Weights of a small GPT-style language model, trained from scratch on English Wikipedia.
Size: 10 layers, MLP 2304 squared ReLU, vocabulary 36122.
Each number is 500 + 25 x the weight over its row's rms, rounded and kept within 0 to 999. Layers, rows and columns count from 0. Numbers have three digits each. The size before them is the row's rms in percent of the matrix's.

# v: layer 3 attention value, 576x576, rms 0.028, rows 459-476, columns 72-143
# o: layer 3 attention output (transposed), 576x576, rms 0.036, rows 459-476, columns 72-143
v459 093:497530442484503507517501473521502532500523531521508477491471483489475500490538499470512451492525486470496520515489501464473549492528514502465480487462532494506520492482462490479602535537514472491478473492493478526539
o459 090:514464494523442472516541526487492523493496483503490526514437481471521557502533476520537460496477504460533500456493510499468458505493505501510505497513478491490427507532495484516475496481528484504508532508467509472482
v460 089:508504451506527530516480484492509520516536525491525492473549461490528520497508466478551538471500474497473502495494492550472485543488487472505475512529507491499469502472518508481495510488502506504508499514495462499509
o460 090:494479500459485582518485473565482517500513460472488566496473532513523526490494506531482490538521518524474502511497502453530484551527498471469468508517522474485497520473500479503545483509488489457491480494486519477493
v461 098:512590475499480521513454497483520497504507521480500511514504480482525524502511493483490520521538509528526513472506473511507513471513478527487516498479506549480499452501546480505525520509464522471515506482542499518570
o461 096:449492537548454504479516488493521478524535508477492494511498488490455487482509474505530499465495467460515503483525524508471474522459482449534465479478521469517476485498483491545493512462527489528503483491487509451469
v462 092:485507540468532469533485500512521526523534544465481454473526482526492469489485477517527545510483530486553511482500523477524509471501490500470516486482517487511454502507499477485470488473478464485553516492543535497469
o462 092:521502493477469519506500482498496496486503458489486507451477515527496505515512531480524474505501476479490477526492481532481508469493524552511479533540487541481464518485535506489497459497523494512473486508494503510532
v463 096:483473476525483504506484521498466520485516481466499466539500489512470514486511506510489495530503482527551476472471488524510510527527463511528485489514469483506490482494478508474525566513495469491518502495473481497473
o463 097:529482501490555460484532473499496475516486469419439469494508487511515500512442479488518465481538485483488499494549519457497488490500514477496503467469503483553551518507535542493496491501547484535519508531503467513483
v464 093:527528489511523522481477499505503528554494507483513476468478453517488448505462537464494516496493473543562540522540479514511465494485518505498496502495500520482463479511532535510480499496521492519513466480489483556539
o464 096:491522444472424501491455517520518493489535494469494485477495508510522520486521489521535489502525476504472451467496519481523549452492490498519480524479514465489514468466521534487500517486491505495483460483479491530503
v465 091:523474486453486486551496530495493484483511511521476487487471464510524542513523488490507502523487514465557538502501514485447457482489535508525512518536518455519495475517519459540502510500517487533508538492458505492511
o465 095:490508463524518562518443456486515537498537502537498455514503481507472490476441479497543489505499529484474470529522478521467510541506451524496495536450506520525489499558495515523508502516492481445477437505520515482509
v466 099:527547539462511514564475523471508525534515518506505522494498484494507518499496493496503497519507432478482519520505499501516498473489511482501503453497482511483484456497540525558511436491497484513512487462508508499493
o466 099:488562487467495462450517493522511496507473527491525460484515507488523501498451463523507492508471513512481474502523491477500522516490505483482500512506488476500515504532477469482467506518471459490501510496497507495482
v467 096:510468506490534506521506494461490505519534523502504507515531475463502489457486492495547471447463504492481563513486521492516517471514488517485483452511459512508500479525541563535514468450485454498522504496514520471507
o467 096:509523525532459503507579516473514549510517500521485483504537487544498510527512478506501509515502517509527471473586488501477472496484484493502478507484539503540496513497488485499482485492505496502496487473453477535485
v468 094:540512506510476502512525482477491511477500545484463503528503536514501500511482496492513475524497498469533452486496522517535517556519475465499424493504516484554470492512508525467498560510478475474504491455509531534429
o468 096:462439536553468478468464549472503513517512542494508519511498469517496484483475471527451492481520463483514478510502505496525510470465544513532534484517474507490477500495457496507485524443512518521530545494513491520500
v469 097:510471480497508534490481487489510466513482458525537513456507517514503486524503499486543508487498511495485499496493485526533527512436512477533499495450474551513483519486506501530482456482470475503488481494473492495464
o469 095:481471516505518495517482461541528503495500499509530491501533498518527468472485476483485493513507477476495549507497500496518487486523494525539500480526481541475534479516513490507490524561472502516495526539532540547502
v470 089:449522516451462567498516506528504506504533516503548492504523488481507578523505487523515479527518453492470470454539494525547514490458507492505489459469537521478522523498515494500495508508553492497464480566487518463495
o470 088:494535488527512505511495470480494537513503509500476490518487538514509516573510494491529516460500508517527509471450487519488515547519499525490491517474492490461510496505491485499508463505487513486551483523506488559460
v471 096:473501532512495515488490513521454543505500468498498499497531489486491522544518508546534554498477502484483498548476461453466487481548483480507514471469499536477514432559509502499509492546493514536481495528500456513482
o471 099:522519512483505491526503487496506507512520453524490464538477530501539515526514498494521522496507505515500538489477510494494458513497517469463475505484465509531479517511498484494479517509497462488509492478490494525485
v472 090:513491498517495466518505514565508471502502497449520473496508513505493491516505459472463533484478475478526502525459491455495488517485499507507505477466533471491493518478467526486471505526476492494533515492501484488454
o472 089:504507485481499494445536523536481440489492500518464530469510522530556502528485468537484497528528539462485522538499511519534495480531479554486468502519494486521504458483478532486518498476495541500487530477515457495502
v473 090:493513513508482503488496532480509509515473538514534540502492540488507480494531529435490493503498538517493496477535545472516474488491482493548476490490523502533494508499468479493496527481491516455492449489449501480528
o473 091:504475492483513514479505468522490534534481509478497458540518505515537491524469528523454503497488501499511513497487474492507487520513529480508490540484533526474487466485522518511509483465505447522485569485517488503452
v474 092:463475471480524522460568479500492481526520519480539528493473505502479494550506506452523543514471460453452485526477503487493476500468511449464501486493479501516454508508511502491487525496478516496459472492500501475456
o474 091:491492490496494472497511535481537486494514466499450495508520504480497526471493544542478501511500529490476503517457464485483517482482513494497524532501511514501511512496447518515502492508506483477526519457521478483452
v475 089:505449494513513520460494516511469514511503511475478478507483519522502516509509488501467529497502468438484462555483475469499535456503466514516560462455527486499466475483526517532558509535525502488497486475528508492540
o475 093:519507478475512525510486518483549487471503502538505520524465490516517480477506510512456496528482486521484472517500509494504513488521537480516508526484508499489490514509493535485515470469520502544492496482510492495462
v476 090:463509529543496529517514528482484477457496500456495511531562500541477497531501527493508517498503493522504488463497518503532466531535519540513512512467518468483494525430488534531481520509507507493474490484499498525431
o476 090:527488510461519509481526483502471494506512475516475525492513535507507572478475526518463475513526522472516484516448504517496513469498511478487519507503522533511479481474517517535512509500493491464529455495508501535551